From a checkpoint of a small transformer trained on Wikipedia.
Size: 20 layers, width 128, 8 heads of 32, MLP 512 GELU.
Architecture: LayerNorm before each block, learned positions, tied embeddings.
Training: a variant of Adam for these matrices, 182M tokens, 11091 steps.
Each number is 128 + 24 x the weight over its row's rms, rounded and kept within 0 to 255. Layers, rows and columns count from 0. Numbers have three digits each. The size before them is the row's rms in percent of the matrix's.

# layer 2 MLP up, 512x128, rms 0.159, rows 14-120, columns 64-127
070:120089120145106107146144097119162129109093114149108145143130100114098131129125086137125109134063148091115159139118176116116155139145180163126137146112128134091151137133131159177113112116109138
116:122118136110135093147111087109128156135145137124124183125148133086127136098137081131142105165108134099125141131143108098154127068124126169112191113077098150144142161171159139136093128136137092
102:158121144165138098105159134142114099059112124135145154182131148121105141150107101130129149119120094086090136127109097129132135143135116124148108149135123119110125168106091138169137146163112130
091:090077103127110101147192115104155159124105118120148162141139110106107138129114104140137140125099162133141145125130146135129147074176149147177098120152083158123130125156150133168099102121102115
098:107127106123130098158153140135146099093132083104165146143143127139128125132118093109121175173128111164113164161137138115083180105127123162180116111152136116105120126116076141144138094148105120
102:140113160152139138154109115108146151106115152136117130108134134083139138137110122164142137101118123105071083132107112131146117144158117108119133150174128133132144135143153158150130158118130089
112:086116105151126116156144100121167155105138132123130157122109157092148147166122102139122148130118165097078113076158151154131109123174134126109118135102125161118112155154133129128146146111151125
081:093124110152099162127157111118119136116074112120107125127117114113116149121117116154115102128106130150136146113121134092092173105153148155131110120129141124152138187098091161136109103122066129
086:032124124142123126141147106142163121096101130106105116129119114119133137162152123131118134139092149110103125112151154121160204133156205155164165116140175132086107146103122127116141145142118136
085:146133122147131158103115137081105121140051136129128116154139112097126125123134131222136100115115140141094113116128124103093149138130117124136117143081117111118126193108110144124102106125116149
103:126134164127116124174144098099144089109137115145116159143097145081115126111167085122139178165113112115103172147139149117127132151137143141154179113095085107131144120164142134155142153186125108
080:122138130130113099136117116128120150130079120158133178134129137095121117109123129190154090152114113080110180157105117081137135127141123153110143110060126123158167174119157113140092150125148142
097:116134119120120116139169136142158078090144097127149129171132148136118144142119100118129180170132102143148152102087142132130111126134116130148100167173109086144098130144085135177123074161131094
113:128103134132113120114135106136090102112131116160119149109114138132105099111121138136115103144106120084113123133086114150123128134127135143101140146104138134145155132104073141097086124118163121
114:119121138125103159151130098095117099139101105112138103115154144124146111126169136133094147114125131154101116090140146126109211137129164159105167117086142138072135115084113140090121136143114154
106:057127124103128120196143130152143131094129127136134169147115161112120125113133065127140135165122146163136158132145105107125120126168118119127127113096122123145098158170134129150128165167124092
103:077105105135135134097139151141103162077137151144148167127146145157140159149089062132092079123121176145106189140136121138121164098139126113094105148133157107085161180112084133116097169093158140
106:103103119151131132139135106107141127110116126140128140139121127107140159119153114197121104145104131123132141116098127093111130133158138136140178118107078114150144162179144167135105142131125091
097:129124078145109136086129124110143130119128138106180095151143129160150103155126143133072158134131127097140125109142189165120144108129169126130083148132146082106086120112075141096121110131156142
129:129079132137121115098119111091096159108128130119108126173157145156105159159186120153079100118112156088155121091118107164154120111128168133095114145093129134100120142111145169098130148129133145
092:155100151141140121096140123098123118147115149116145107152152127094123108148131146169067126098117158152145101087119105150147123112123120133122106194149099189138122145107162157140124073141114122
095:129130140112133154155139137154115098132100130110135117127159082103131093118103136111134108139125100126116130133104095123128191089115112176139162129094118136161151162097122126104130136155135148
122:123108088139097166125125129150102174134115142120117107128148088129121127165092121113096108114117140144110124159155120137129159081151124110137167152181153122142127127110112179098136144122111098
106:122109155120108122162133102141113128112157067104131157132144135139147142105108131115114155162126100127122147139168128110144136111146117135137201107151101115152107114143158150105107158155125075
132:087128089124110114124128116148148092146160092107162139164166130151135118117160125130071157168127105148099124073138127095151137144147127131144156128127117084152104117116143143127080104145153108
111:083107145127099119130127079082133089127089133178117151132095096105143108121142144186116140135113121115132135113092134121158131130156136139146139160114088089163114153136153163112069138154152113
083:049101130141094138167144081129146136132147122120120121105139121119146130106117151148095153133103130145112139121163134111123192098145129134147174121142116129126153114163144132103091141121078117
111:081088114173098116153127100113138107115128142191127140121119118135124168130140127197104129148103134125131148114103135086119129148153159118125143161104102110145147118161116149110087139120102104
117:066087122152115152129133128137103146117125151163109109118149132131101123159132085137151093125114171170132143119161108080144122115150131113095123154156148110092148143119121173145129156116062104
109:139148108129130111123114107151121156143104112139092115125108094100107123130110130141150105195112142076105150158136110077093152138134150161160175107076145119127133182123126124096128126110172145
090:130117122182118123150194121136132147104084091154096140115110156121119147108121121158115133142110107124130123121094134122106141128183128131139117148102119116133144178110084133126068079118140104
094:115138119134138098141116113144129167118134108167156142135125128118123148134147126204161127145108121139085182134125144061142130160164145127130121118072137079146139177147156132163108152116155133
081:131141131127127114113146137150105107109120139143168134126127126114115071158158148150151133133133133128094132142137117163136113094166118140113102144138146116143048171060058117118137092173177108
078:120130151121108120134206064157133134148140109150156154136163127106115108140134119128125128113105138174113127114161123127130153114158114137095144126144126162145120124132150106149116080133099098
099:112108115141136124116142149141107140074110136128158124113144147147139182116107097145136099111128154137145155136126134139111132147148112113086102145124151075089124193107085177151139129124168098
096:074072140133086103164137119090108122097124137191125180115100133110104138131122125143105106161097113110090189120124145100123137132145135140108139158124114136116167119149102143125072132120108147
071:118095135162094126125156081109133146092108107151133124182115093145098121144145101180135143135055148114131155136129138101122161132155156185125131137109127132122151140164141158154116106141118131
093:124134151122150163119121145117096148113097153144153134108161181127151138115117122214163075109119161142085136114133130097067128143127098117090093129081141152121156178098105122137117140100133141
106:146134124130101135142126071132094171115109103151098129123115107109126107125125138164135130140103109066129150145105110103123146106201155139130156131100091120132135148107159131105130149187152143
095:073100149152115118156134105106139115113088128134118129152107105092123124174128127149117138119105122124096136105145128093169178113135182141125137129156174157084090136115103153127124169175107141
127:144152137141144154136140139156106141130086116157067093108120110146112140155112128121169143120119133131136115170116117121104153132189111129165110114160136124125125174117099119142124104147126112
084:073121121127076143166138089126122114142110113129130102158135072109127120148136135139106149137109131146117127105161142107123202107143149160162165132129108112127100119159151131102090148157092134
102:144132151175124155122170142145086150052124122193089138095134159155128117164095126130140124118118110134121166178133097091113130106178126108159112137149153140135158158107082135120126120130148104
083:126098144152079097163158117112105148107102090173144194128135128135117130121130130186123113124105135087139152146102146124134135087217134138150111136130096154130110146127141122141092141167137115
077:133134147132128154149123119136145120134131159150115108108152149112158153105149121155136128102112117153146106111095141116177109136146102111095128152153089095137140138163161168147115146146111076
099:106131116128091153148148116150165092144115146157119134114109091121116130102102136150123165128122167140136175129097144095095173160132144123159151116089134098142147121158111110097127096110129147
109:128119111132115155112129135136102172142080148146097159153117104141094144122092099119155097132118121146154129141094096106154121090159096128181118125130075139153123176143158128149087121124131121
125:124141126127131115141124101142156127134084151124123085140130115101114105174133117144139122145107158097106140126137107100140155148129167166110118121092150128078117172120127117103150135111123167
077:107086125139101123142169095102139143119086104143134137159138111126096129140146090149109113129082148124135158119127159109109178109149171168109105147137130156091086152099136156152101105148087122
110:128135118110122161110119080088121110143096131110096094168141089096128131182167137118117143116116139103128109105094121150098174098117168187157144153101129131078113130099145176113125101140080154
106:122106134141100147119173025136111172114121110126139173144150132133118115130156129135097139123108147142132127093138120136145138118173128139111157140105134144139114132100125130119105123134085105
111:141122145123107094129147118143132132119125100132157165102138101118145130089096131121162136143121140106141151153142127131114148112127097136129110101147134143138129129157126120122074095113157089
065:115113094128089151163150101105111159120094102149120138144114079114153167152178106144090110127098145094159157109102166130084151059133137146129134174105118155120104132123116140160095121131107114
094:097093118134053125173123096104124150136096127171089150167087092068109126145108114126137118178122108122085154144128127091115129125151120150160168162111088132152120138169151158120083119165126158
099:103117129120109108169185111127140105115104122118126161109120140064139130108150102150115124149107132122127137116133178150096139096151133124131153123125136088091126141148105143129112158133135079
097:111119128135129104148115146122123163115083134141121167139125121126116136089086120150151092140114122128139200172117102067122136111115103127156127125095132099160159182164139121142104132121146124
111:122103117138124105133132097106149116120116136155137153128122112106136161118127119199133105140109129112118146118088143096120127143156153139113150114096095095159151165173128141129083129125153107
098:051105093113123157144117130100115144115090159123140137144153137118131141160135115161122113108109187137075140125140133127104153122135138114122145121094172111080160137150113123097105167116116138
119:093090106171081132137139087123138133126139123131137123123130092150111144126158103135096122152115138124152147109132178074106145139130142169161139106136140133072132117192158150136169150105106118
115:149120103130128138093139132097108135126115112098132109137159095137124146116107147129094112115125104065146100126100102155117132084120119145144123182159123119128114129082134180115135107118139136
091:140137127142088142147107106131115171145086084103118095132140087122164109115138156151114148115132099117097118131156122081096142102136128153143187129147136119128094128087154142087113142177155132
093:101076087130096112146145125063145093100139122113157144174133133152123122122144115118073184117124123139130105105106164145110149115129130135158099164165145133104090111141065147130131140168125128
106:141121134128136161095117135138073192120109121126097119123165094139127138153095134111119099134121116113128144174128088130090156086127123120174161121164153108137129150091114153107118150115142150
083:070111133145103155152170081135137129082095113135104135124132120083136152118155115152108139122095141117118139103141120118139170127164186124103143108154149150110157137104130131129139136100075149
101:130120136128107128122141087127121149134110109133104087150170116104134102179175117158122105136109171146124115126168112134097151138202153139117133128115121107103111157106128139126102143154107131
119:159129142150146167109130143143092165137078103166122099130165084147152115175115142163093095107121125135139132106141108094091126131131130123104116186149148100108104160111144148122087140124138120
082:098125075130097108134116118135147124126124091091144118181159147169142144093136119137112138166132123140080133111145116084111160141146144140137139097096169108135107136096105119094135132141167162
094:127113149122125115136168131160109109114138062120151145118168121143168108126095158108084176101125099152127144153127105122112159102133114126157124136148110127156125112142135178122095100131120080
114:135152149144129122100133108146115129122115083137101134140100123122079117112125107121158133170122082103150115134088122084138120134135112176191150118113084164159155159125149111148136051157116108
147:095088104119087141101114091094092157120141105130097184146100147154139134114132121162116112136108167092085170124157133113112140100124159143156157110104136130085140134156145126103095151112117150
085:134093138188086100147148125106115114075115132186111193121093115097097134137104119133114104142097111109097127145092129127133157140176133142160126156114140156130146131120116133140120065145116121
103:114141106128096161136128124162111134092151109100083136126156137122156153108122095112143126167132089169124113163097105109121139091137105126166203105144128120148136135071134152098136130141119097
109:108105161110125084160168096125151087112148144104135134118131141078134106109131091114135159148124124124128118093126099142154113129132135160112154139123128148105128124106160155137133134179120101
110:141112138155137158109129131155087164117121148144099093109147086144105124169092135127147104140117115101109150170166113099128131092142112117139153146171130147117154149096126143118115171110093122
074:136096151151085115120134086087135110116095113167126151163127084122113138148163099164106119149089146090146165143096141102110167116134179183100137152120128106115126141127134145154103096144124156
092:154139147156113122099123115140086150135130085159099126132143083135134118103105137125141117163122083111154142133097105056134118110129139144157126152166091154140110151125158141172132096154123114
101:122146151126110130139157108151122103121127094120099132124111140130130117113122121110132183195128104162120120167098113124133134099167130131180146111157110116136103127104123134133127101164110079
101:093089112155135123142142119078139127106111136163137167139109131110122163116145101202120099127100125127100128117089131095119133139162131137127138125109104104141148153174125141152097135118124122
120:088107123146077138144157097080145113123056146165107160124109115114118098108157116200138149149106140150142123112107151113154142119164127151147108124159094131143099186136146148129108121164123127
093:050096140129123117128152111127139115078106101145132139132128126127126149154144123157116126135101151113085149127150145125154158138169222130131135118128141163103110148094096127138150143151069129
107:131107154143135121113157129147097125117147115166133113129139100135112129154111113135167094151103146148141179166152110085131177149133126131109120133148139125109137144125099156161131100125117108
082:110088127167073120136161070093124134104097113161128147141119106119099133147160107165130131142083142087126160137128160109128180123151175161129137121142123126094124129127120150151122114138100154
092:114135119144106137128116116109137152116104109132116175151098157121139150099156119171135137102114132084058107111089155112162117133179109135129128116085130135155115154133134113122111131138141096
081:108100131165108104138159091095143125106106117197140175145122111108101128139137106163131127170080138095128157133130147104121173149150152156142126141115120126107133147167128135153114131141112144
090:125109107228101128126134122086168150100116138127152108119110139140133144109162139184096156105113145088136097103075170150121118142140122132101102141150154115132111107151105124130161128121176125
091:144149142153111138110168125137152114147120114132115115114137085097124114149100122117109149157128096139162118119099111079114161140121148135174105166175096128137123126136125167164152049103068118
091:111109136147117145142142135126101164036094135132156177115152170124151120137139107141097101082127137142099152140125122175097128120163098110083107136106163123098101178099091139099130165156159098
121:107131146122127155163127105146138127120091129110104160136087130071135140128112060116147122123118177118077107121145121135111128113136110141140161117103129148137133163122134123117140159149120093
099:144140101173126144109113116119111155144086147130092094162112087116118077151100143164143112138122105115140086133121115126110123133138125128184148149109085165144111181150150121109121113140124174
080:101111157129135110153157060140132146108146083124103159129119148094148141124133115116166121169102147164128146130170112132135126142176153139102171115134105135124129133125136154131122140128089090
139:127138131135135147177124122131151124110081139112119111149112139082145118165132126135152155116123164096083140130144131137075123134166126137122130108112151105082096174129120122096152168147177150
078:115134073116139107144134132153124111122106079114167149188111127146129118124129124139145159147138102139085109106114126094095147156165097150168124123101137129142100156089078108141131121186156145
092:122087103160129142107137138110088141105143144132164096143160105188136109171114141123085112111115118128133149116153132153169146053122126137110116177163150159104116122102099149108133143139121156
112:105135134118135131178142104134136115114125135114126153189134149096107101135169057128152124153115140152122127090124111124129109089149115148131133152090081129118115181145166146152117145214116104
077:037106123159078142165179083126175108090125136092106120123120115112137111116144098154102149125101166133118142138150132117135176135161179144137154134154160163085128134113144118118142157119111129
094:115083067147078144112134116111162160128138152115155094127163112148128138104133128138093112121118163120138121132129148141126155112117168112087136135123158122088157113131112127116133129095119146
099:114114139134092154159196134129114111110136156159116150163127097120100086130092063111122115162125102139141139153096112096121143073106104147146132148159121169155147121119102126146141063139115123
079:101101144189064115147172090099124118083094123177111137137122099121080120138135099158138110137085137098134150134098166117113162114172152156130115152132124121117122136148134137146118125141099137
090:112137104137146123100125131153096129105118090127155106166158164149134110119124149187138122109129113133094128150105103098137142120152078130145096130116136111161091187111102132154107102144129126
109:081132085137083121135122091124158122141137088108134155170146125134136114093178121146111175149134098159102104067116152092143124112160134155122133122165102106153089139105143155132086093153155126
106:147142152109122111146132095121131079101154109135145150106148152098141146117155117136117119181123098073132189097121148104147123108117172134082182163084130088105138134101126162107105151160141094
095:122140119150099112158165092157159090105145078112149144106107125151156089084131128128115181163129086129118102098132184121124129113143138144144178136168093106126121105140137139115124140174150111
102:136125112171143130132114124102136148132093157145101136116088092102104135177098120167136102122103165073091122140122117120099125128141135130181141118105158140128163153158142133146125156105123152
113:104134070158140137120121132116159177126064145103135150176132108085126142135144108150148112111120160125121098151117144139090132096187096122146106128138141114140114186137140135161117112101145149
140:121120093137125151119163125084126103134079131120122110186116101162080149147151114132103120130117135141154119097091109132122131139125125167133122174100093126144115142092122143115126095176090157
078:095091148160108094131169075119139090114112116144131147140126104115108088131128107177137118140092143120133159118146144098153167120162171175100130168119117137107113166099152148139104113151102136
106:077129096110145120130143110146153106143137119113129123176120098074107121142157093114151135157125118143131123115094105109114147105124115163166135136135089133145111157141144144150113091133088125
# layer 2 MLP down (transposed), 512x128, rms 0.133, rows 14-120, columns 64-127
067:168114162102106141119131111114085111115102107129124118120130090124121104131136146131114096124063148141157143123128091107140147131105124124148134133165129155097152105119124154132138122090121122
111:138135118118133098157120123161203127104140104125147101151143162120126121110129131163136112090114108150152150111148130118189116148137117137098165117081128116111112112155149125118134130086128156
105:139116107121076128103099154119108154157138169105126165151093145152134147104109105120139094139125127138139143119118149124130132107085152083088105167116142127153125117115164093134086182117112150
093:129131133148115148160162109133108151095094163143079122130151112130107133127089107120129159132131143143104110130136131120081119169108102114099115167096096141154075124074107134087162136131144145
093:132157109098093128146125116138145137107115139128146131132122147111102139113139116104112105116153119114116093120124103142123042212116119108142134110099136158125153138120159118142122128071162155
099:151124146117146140136099165109119081140138132155105166102089112167142123127156064141151112167129122124162135141117166112125169134143135128140108135097193119119132104074098143132151088169175126
104:105126144123165167110078124111152179137144181124163140081144124138115122123135120137126146157119104140117125158161148170124087142120137086140058132100147142140093130116154111128137163099099167
085:093093140139117124152117137117159087124109084119116162133150092131107129179161130129120087124125162136165133094120149111140143117154137148122117116114087101161140167091134140098101118135079104
106:117134144156119131167137131117139122130135114150132162115118125157122099166097125125130120112146172135144124121157126117093168147155148156145099115147072153115084132158109101164104180106109113
073:136123159135100082086116143130136124173193106117116158114134110144102146179139118073096132142122109149173145137134102148126101145125106099135147094161154107131117107138132155114118130116111149
092:137132154103139172133106172105091144145125124120168107117160111138090160128099129108117136119132154090135113151158136119142149140113129155096139128149112109132090129174112103090124155132159118
069:126157124126148171136141133101157099105163168160110123126141153108131142128141115130063128118147139147133127087132100127135171139097122120146125136132146087124101108132125130114162114119148158
096:123144108134141131119125117130093150125158150156127129079108148119127134146107119100146181114141123147127112106116100127137093163105137074118103092134142156118122117133145121146134113101106132
134:126111155104162128166184101156147060122149080181124121103143068142175110164129103108120128147142135098093131110130115092104152181158129148118145123120158154165095123090111119154131136121120128
107:111136175114136124108106143086134141110151122135152126074105141122140132110180132138145078096123146106122131114154112111130130092093124092154115134132082138176096112139133117113122117155123138
099:173117142140159120140149139114128090162105153120106109145134117139124064106128172120142102137123142086102141124119141116120141128106132109132083163087109131154148131147108139125167160149112119
105:140125150120115129142117108113118106178133166137124107159163116128157117075146183124098155132148120124168083155119186154158121161093160168105120150093137112175103139121174103128143118152133112
125:128143146117101148088126086130099090116108084101124141114151139117153143116173149147139103123105125105124119095130148178117149144109129102121152107121161135124127124179100162123145099114102148
088:132156143111141115120139100139108140150126148136140142113128150104103166072132093123115163136139088144138098111132109095122120176122124125135178172060142169126095097137145078135149139144123158
116:156103122150157116143146129089173121061104070117121107105127130142110147137145141156121111147107103110104098134130126094134116087129133098118113091122129090116105130123183157136151140101122144
082:100094151105164139109142085122182149110123134132111108135180145170159128112116099148114130147154108129124198193101138095132113151078146115163145163109128133087105154128132095171123113113140137
106:122113108084107104110114127093144110116147123115129116109150114095114124124134102133117102183105125132122149118181151085121125098135112141173088148117089093168139145147092161099116118147100149
125:157117093114084085129131099107123131118135127074130141124130148161154149124114160091091133103119122132172164129139102156120149131144044108130161164108145130188121113133138162121132114117095086
090:114131103084147139115091133157172151149103175165115066130120097156108091090158155161144119124112152159153116106127165172113117116126120093114059100133143138127134110155115113146113157090121165
098:137160107111160117122142172166122145157162126156174113129162123140124141122137119161156072110129163110085130126104116142161142157117112122114128141083132149198127121106148096145112133123114131
113:128110164119103116133115115133118100123126104087144130097125116107140135125164133116101114133076148128140128087089115176135158135090144108161152113099158128096142129169115143105130100128151150
095:121123132164118144172106130162140130116154130121113138119118161120142118154139138121117110117058180155118144128107144118159169130171128105165143082107110147109145133120117160102108153115134135
104:158117146133115143117100118135124096117119101083105143107117117089141158127172138131147098144074132092125153127115117136159142140143135136133130146152169107135090128185095156123148123137144129
100:130146137156120098137098159098179121134094116128157144109157126181114151141090145122129135098109123138146114111130134089140098138116179171142159108153158106145103121114126126110106140136096160
096:152150145119116116123109108132152117168152138124155123084148130136164105101148150099075091107108104133135124092124084156109175108149133194118083142144126144135124093133135154133138165068113149
095:068092161158089124131129117108124121152117136133132127090150114075115141104176105146097100126081145140142078107126157111128162131150135147151120111100123118148128111130121131101088131114129143
088:112133108127147147131097127101145115157087144135096162087158111118113127158126099126062156151112095139138119122127102163152142147089099121122135157143166130087127096141137172121132069107132117
080:128141150102167134110138073156127133125136148107102133118111148159145127144105102119107077122103126138122117132124137123148196132109156087130128121114109116112190097164172128144122154090079138
092:129151152162119153142099101103105148157099096139114124152121084136091093133127120125156153155135118134131056091146136122152141150142138175079147114133102114130047109129123156142117163116102126
093:139175135117114123137107141113140113158122159152146132160153116162110142112151144119165171129108076151165102094125151093105090148129140193119143143109117117149124128120128088124121143136089120
097:099142116136105128110158109152136125156142127117131121162111094116103100166190125134098128153095178126107129122098077125135133164162112135117165188128201097127114125164146145127129121102109102
038:096100151126098112131116121110130121105111114120083126149120157133113128137142122136123125163090107113144150124170106104123126119116167181111147139136146124122143112114118164092092136133124139
104:136119125132091120116129120141145108144164107120128131168110099139109131124158127037096181161107103135179154144111133169170106155119117127145135136148128117132114098149151132133120103151117110
156:110104113180110164142104169108112107149071071107182110142136115140115124147127109107106130130116147140133127137140142136129120138120142157134133166128115125130103113138085146116190099147077114
108:115107138138125132172130151111146078114142122148105150114115159133105097162142129159110119079128194145136128141097172124127150165115148123129109096114088131119116132143120122166115183087102139
119:135155111090182133126169129138123124167177136148107137112112144136123140104101142108108087125149133118096157142140120108105144157135107125133136148138157144120132125138169131155113115116133128
105:097108126126115129174122101123135133105151120123115147157144148120106128152117138138134148118096176136142146121081126132108186112145150135199136111111127150111180123132112158107116130094148128
098:169165140087127108119105099105133142102129128123081086136134086127114097101144133157129102104111102122101102169121142138167154135116175145132097152113146124146135158149143135101122079111140116
098:132136096196105157133140132105121089136126156136123115153105128102153136118155117103094116122114138115115140110105130098152138164155110149142189140131136127122092078118112157139106118137129117
079:061114175107153138137116115115127146121101111142136120115111130133125155136149085100120167153083187147124114138149157124104192094125128155143132135095166133105130107123119102123171097163154151
098:167123157128144156121114130154122109090151133085120157149157145140109098110150122149141135139123130110130114157118166092122098114149089125137179141105145122157153133157111186157133091115122166
115:159136158147122144135127126122173095164142140117182124114108171132152136110121123125114134124136167104134122150130124087150152131094160101114121122112142099148110122124144138040125115083162107
116:112120158130117089144107135104142109140112140114104133108127149153162130133187113109136115154106105163135186148143117152116160089143087153146122120102106108117109097133113156158164167089115181
075:116091148112106125170146110125117122087095095108159149153121118113121132144128140108056116111103174158115157125110112091117147124167157139102110126140089110140118145091137184111112120144109132
110:141173125116097120166146138108114136132135195118165136117140088124098108113102156096115106132129135155104141095130111149170069118128128164105112131125091120122158108128126107170105137104174175
125:166137147126151141164067129111085109126133122142131134157062098122119078136130154109160150154125118122158098116136162148142102151151130165098117121146130105124075092138143130141130167120097148
112:120107115142134103103137153156106133099149131093187151132139115129110134157117158122129175116139136112074141109119148076118130119110139120125088121152160132166119121140118151126133113081080162
085:121099133125092117128135090116120116073098122136125136155107089122104127152155125132135113155040165113144155090108151101118156079156129151135118143140107141082145155123094162115112128143109102
090:110106155138102106136175100139114114104091102127114139117103153145100113170162089111107115151063130099117140123107136136111156087152125158155115188116140160095117161132125150144141125133102135
097:130117138113132137150149162144117109135112119129171146138093128073143144118123144098168108105055170164110125142125158117131152099133049182133143143116135123104126109146126144145147154129150114
075:142124105130117124140135129148116097122166188136089131146141104131125167134161134145104113114120164118144089101125129158143164155147140153115086113099110131105116080126120131092184097124111114
123:120145137103095145121119077129125107133130084100141124111142125110154164114165149136132089140098130112122124106131147176116164155116120111141141112122159137107125127179106145113144089124118149
090:166157170128144120046152126148154067171132096130115131114059139170101124092092127083128156138132112111151130130119152119152115125093133120104105117156114114147127126128148100151149101155120101
095:143147139120137151146100146120127086115125134153164147127130128098135146138119166098162139127046154115156117143149140121165101135130120118131130115113122130123125113117121154148155116169168135
108:125139069099104110132158138139099111157117138121120187101144136144131170094121145141136129119127130155137124162112119154146083109154117138102093148142100092153126137116112123074125082066119138
086:106164135120179148122106121170158150117136170164145144127140108145075094113152161080147120081124125145151146114116100145156124167137080092095134092163154139109104061151147091140146126132113145
086:140135127104156180151078147139113097146133164113116122098121120157145172135091116064099136138116129145184116131151103136128102167095100101138124133114145177119138113162131129137133116118090133
102:099178123128135093160139122140125124156145132096155139130134143124162130129155153157097162139128115145134153126109130157120077166148077137127139126121132151116111143156115171146109126112072117
087:124119129134108089128152154100144134137140095172118173099138136177114111149099096140097077130111160118140146112131147107117174170178165145112086102129086103139132146163118125143110169116077114
136:100104121134081129166141171098127140106103149116130143112105092126103127097100140125152116138084141118139151126101169104154126181117130147141127121170115150133110148135095147150125149143148118
106:152124155100144136155112153093122117141136165141147142091132133124148084074151132098097141129132117108140190120097114175151080144114091120132113120115169128104090140102118107155127158156098141
076:144155132132150114147148149164119155154124144142157102124162126129107148130117137153143098130108179100113146144120123156185162134087121098120131163072102140156163141110165087164119139120119115
083:130135157145134179185094117100140177154106122147123113098135136131145125109174113130132135122122104142155166078173125141149056148138122113128120085124137114062129164153080111119119119113130136
101:107099149165141151145098148131123107158105172131150159127123135201142158126131072092110143134127157151143116135106159108135119112121141106125150114183129120119140098146094131100146107103097101
140:166144138138125131076129143122122115083142119140127137105087152140138122098119150111143160099127118104103174096092114150118084127119123116178133087157131086158142143107128157090120122083104088
084:111102147166090141129150152099119125101108155162148092132105095095135150134116127131101130121086156156152130112181132141105144097140119138144157140128112142141148128098100167153103112089127127
097:113097119098160172128140120144116165175152136128107152120142091092145137141102108163154144119127114122120086120125111118099097150119174087158118086165151159119086130144093157099134118111169137
100:147142136078119119114156086146142147125140118135132107128121137121125186117101127150113101167127183111124120125119125131110116102127135132105101099132151103143107094161118127106131155126121152
087:080146138101153106151122091122118163168148097143159159117156140106168119125120123116110160140099102155140114114139121166122116134108095125156146111103133193091094140127064173139178150149107133
078:111091173151076103121142087080096075126094125133123157141110113099078084161161115119115127128099133120143170108100114103118166119133152155112114137157126119130116141130092154104109126137121139
085:098132147137113118117103137135115154141122138113132120114163132131103130109111141116135162124131136145090111127142104136112109208111105134095117140088120133139136144101122105116147149127119103
092:105111185088150154126139103144089158141136167142136117117144148135170148150079100118119109117122151089126093087136142135130120141085177112165098072149123134137122140132120130107106168096148122
126:124133142117093118107129094120105099129116087107158131119156124114154159101153145139133097132095130111123122107132136156125176147113121131148123112135150130112122133179094140124166099123116139
142:162087123159132113130132102142107129109091139127150130087113156092126142149109107115117150124085140134140161114118109132133147133110167123163171146117136115059166156154111110111145129131124127
121:125121141152108089182130167095148111134132088170139154115121133139121121156100104135117117106132164141137126113154138124085171141105130169136084101138070134130107116145108087144083167122089115
124:091076102122075100155147106142175160123119119080142184092101135139106152169119157141143156120098102119132096128114163135078088115144103148143120113159134121112115125136142137123134112145137119
060:109123117214099116079099111131100122093102098128115139148136112121123125127172107141121101104084133085119120095091164132106190112157145117138136083123130147153093147096113158096097139143085147
083:139145160082169155137094139090162112118123130103114152116147134129107127108125113080126137169128101135155126186145160133118150173079119128109100158125133134164127102110116169139155087095142143
065:114145126180131112106124085144108126114123124123126090120134121156112174161154116155144140150108126126087155082137112113122144111129146136124135107168156129134119125085105114125121095118108128
083:130130125096149142198089140202126139173123133106178127124162122134094118139116085069142112144101103141123135136172119116160130122111125103155151162086117106146154117137126120115115128139100133
093:107140148142129123156131106112142129117130073133119163108154135131161151108137122128143114092115155120133135158133077103164130095126121137101156102132107124063121144158144101142115143096158121
098:122122128157110101093128086062172128179143140127082136140128092100115114126105144111154128165129114103161073136155166129122127162075174166170111136128134124142124140164149116095108110130156128
124:161108118113094145135149141114129131128143141139175108096108117145071135119138122175127127131126131163169116116123168095105106158158099117098152101130118149108100152087113122090106124091102104
091:141131156145136067149076151157108112135156133121099143085144165107139092120117143116153131143137110123154135145126130120097108141101147132113147119113160127143158177126090119118125168123127158
096:157110151178075139147135110075097121112091078115132134160086135123087096148125124135145125118116143160139120101141139102136135125156095179108139136138152109109097115098127148130145115169114143
125:144115126132126122137117118160187122146123123099123141088099138133141106117166152118114099159116100132123172126147107154118145121175116131163098102130160156080122168133145131124145150129102140
086:123170137129161135137138104183132147147141134141144120125161160124101126137131144169119090166119150113094125139129122145152130097096111074133107129085105130139175142139168107150116144099136134
087:114167112174127174163126135098094115169112118115173122139136143115110121112128111122100157155137159149103164126123151135137110087131125147128141118134126128134151160105138135142140128062140180
102:160139115098156148123115123157142137138125184120177141129100164140110085121106140136093109114105129134148088121157138149134123118113154139108099111057120077132118142114142091105180116157110126
092:114127128144097107168113151133138123108129153115124154121104111133133118168108101130132123127112131201097140129159167076131167138146147167139122124118088141159116114148094113104108176140128144
083:108138189127131157127133149128145122158117073116119136141120146113154159145092133149149146135096127105130126108137118132134073164139129136169143130108107119131149141107101129181151124150141089
097:114119082133097098124099130173151097166116156180138146152108060176144098134146155115096105125104121154103122112153106151154117143124134141162114134166169133123100157111140068130118094069114123
065:095110150199113110099146083133099131102122138122114110109107132114133144106157124135122118133101151105121133111101136156112136106155121152125138134128117134139120140118107178128071141142119140
088:133099099116127117137108092135161081127160160137061148123121091126120140140151103088115144159126155138164118147134126170123126154118110124132170126139133089105146067160143138138148098112126139
091:125167115109165119120140176161126152155162122155159114131148117132126133130131127156167074117133144105106109136111155143160129144112099132099119147089134158207126117098147116145112121112105118
093:157136124096135088150091142140164142101141142123112128123090100096157170126123145134116149139122112198166144142117141139089116159153116131132135081124133111132143112122141159144139115083107162
059:088127143139132145121112124130104133153148128149142105130124112108084143181141131165175098096099129093139188116134145117096170096107134175136079157126073131109145153121139132145089112126131139
093:132146161122106125145143133132092168142128159083148148163149142112152165103102113165118107123107120129144180144135116130151092157100152162128132110138126163145108124161097143146105133108147118
101:122132141166104131141098128107160087161146100091136146069104102132163140136129119124107121137130130132105118130141094144160153193111158121096131126070121110085126093141103140070114115172148135
133:129115130134122150134152130092116130144096121101125088179116150152127144097152137144178172108101129140162164120119116117127117147141130119128138177121122103101102135085132171173119104108134165
075:094108168174104063154123133111126121127112098109142154101114119129083129125132098166132129106067118135119113093117133107126148114130145153118120113143147122149116144076141164109106129126128105
079:146098094103179132114152107140152142130095106129169115123127142162108138091102129140110130122128088124097109116149114153108052113155175084135152107150145152118122069133124100126098117142162136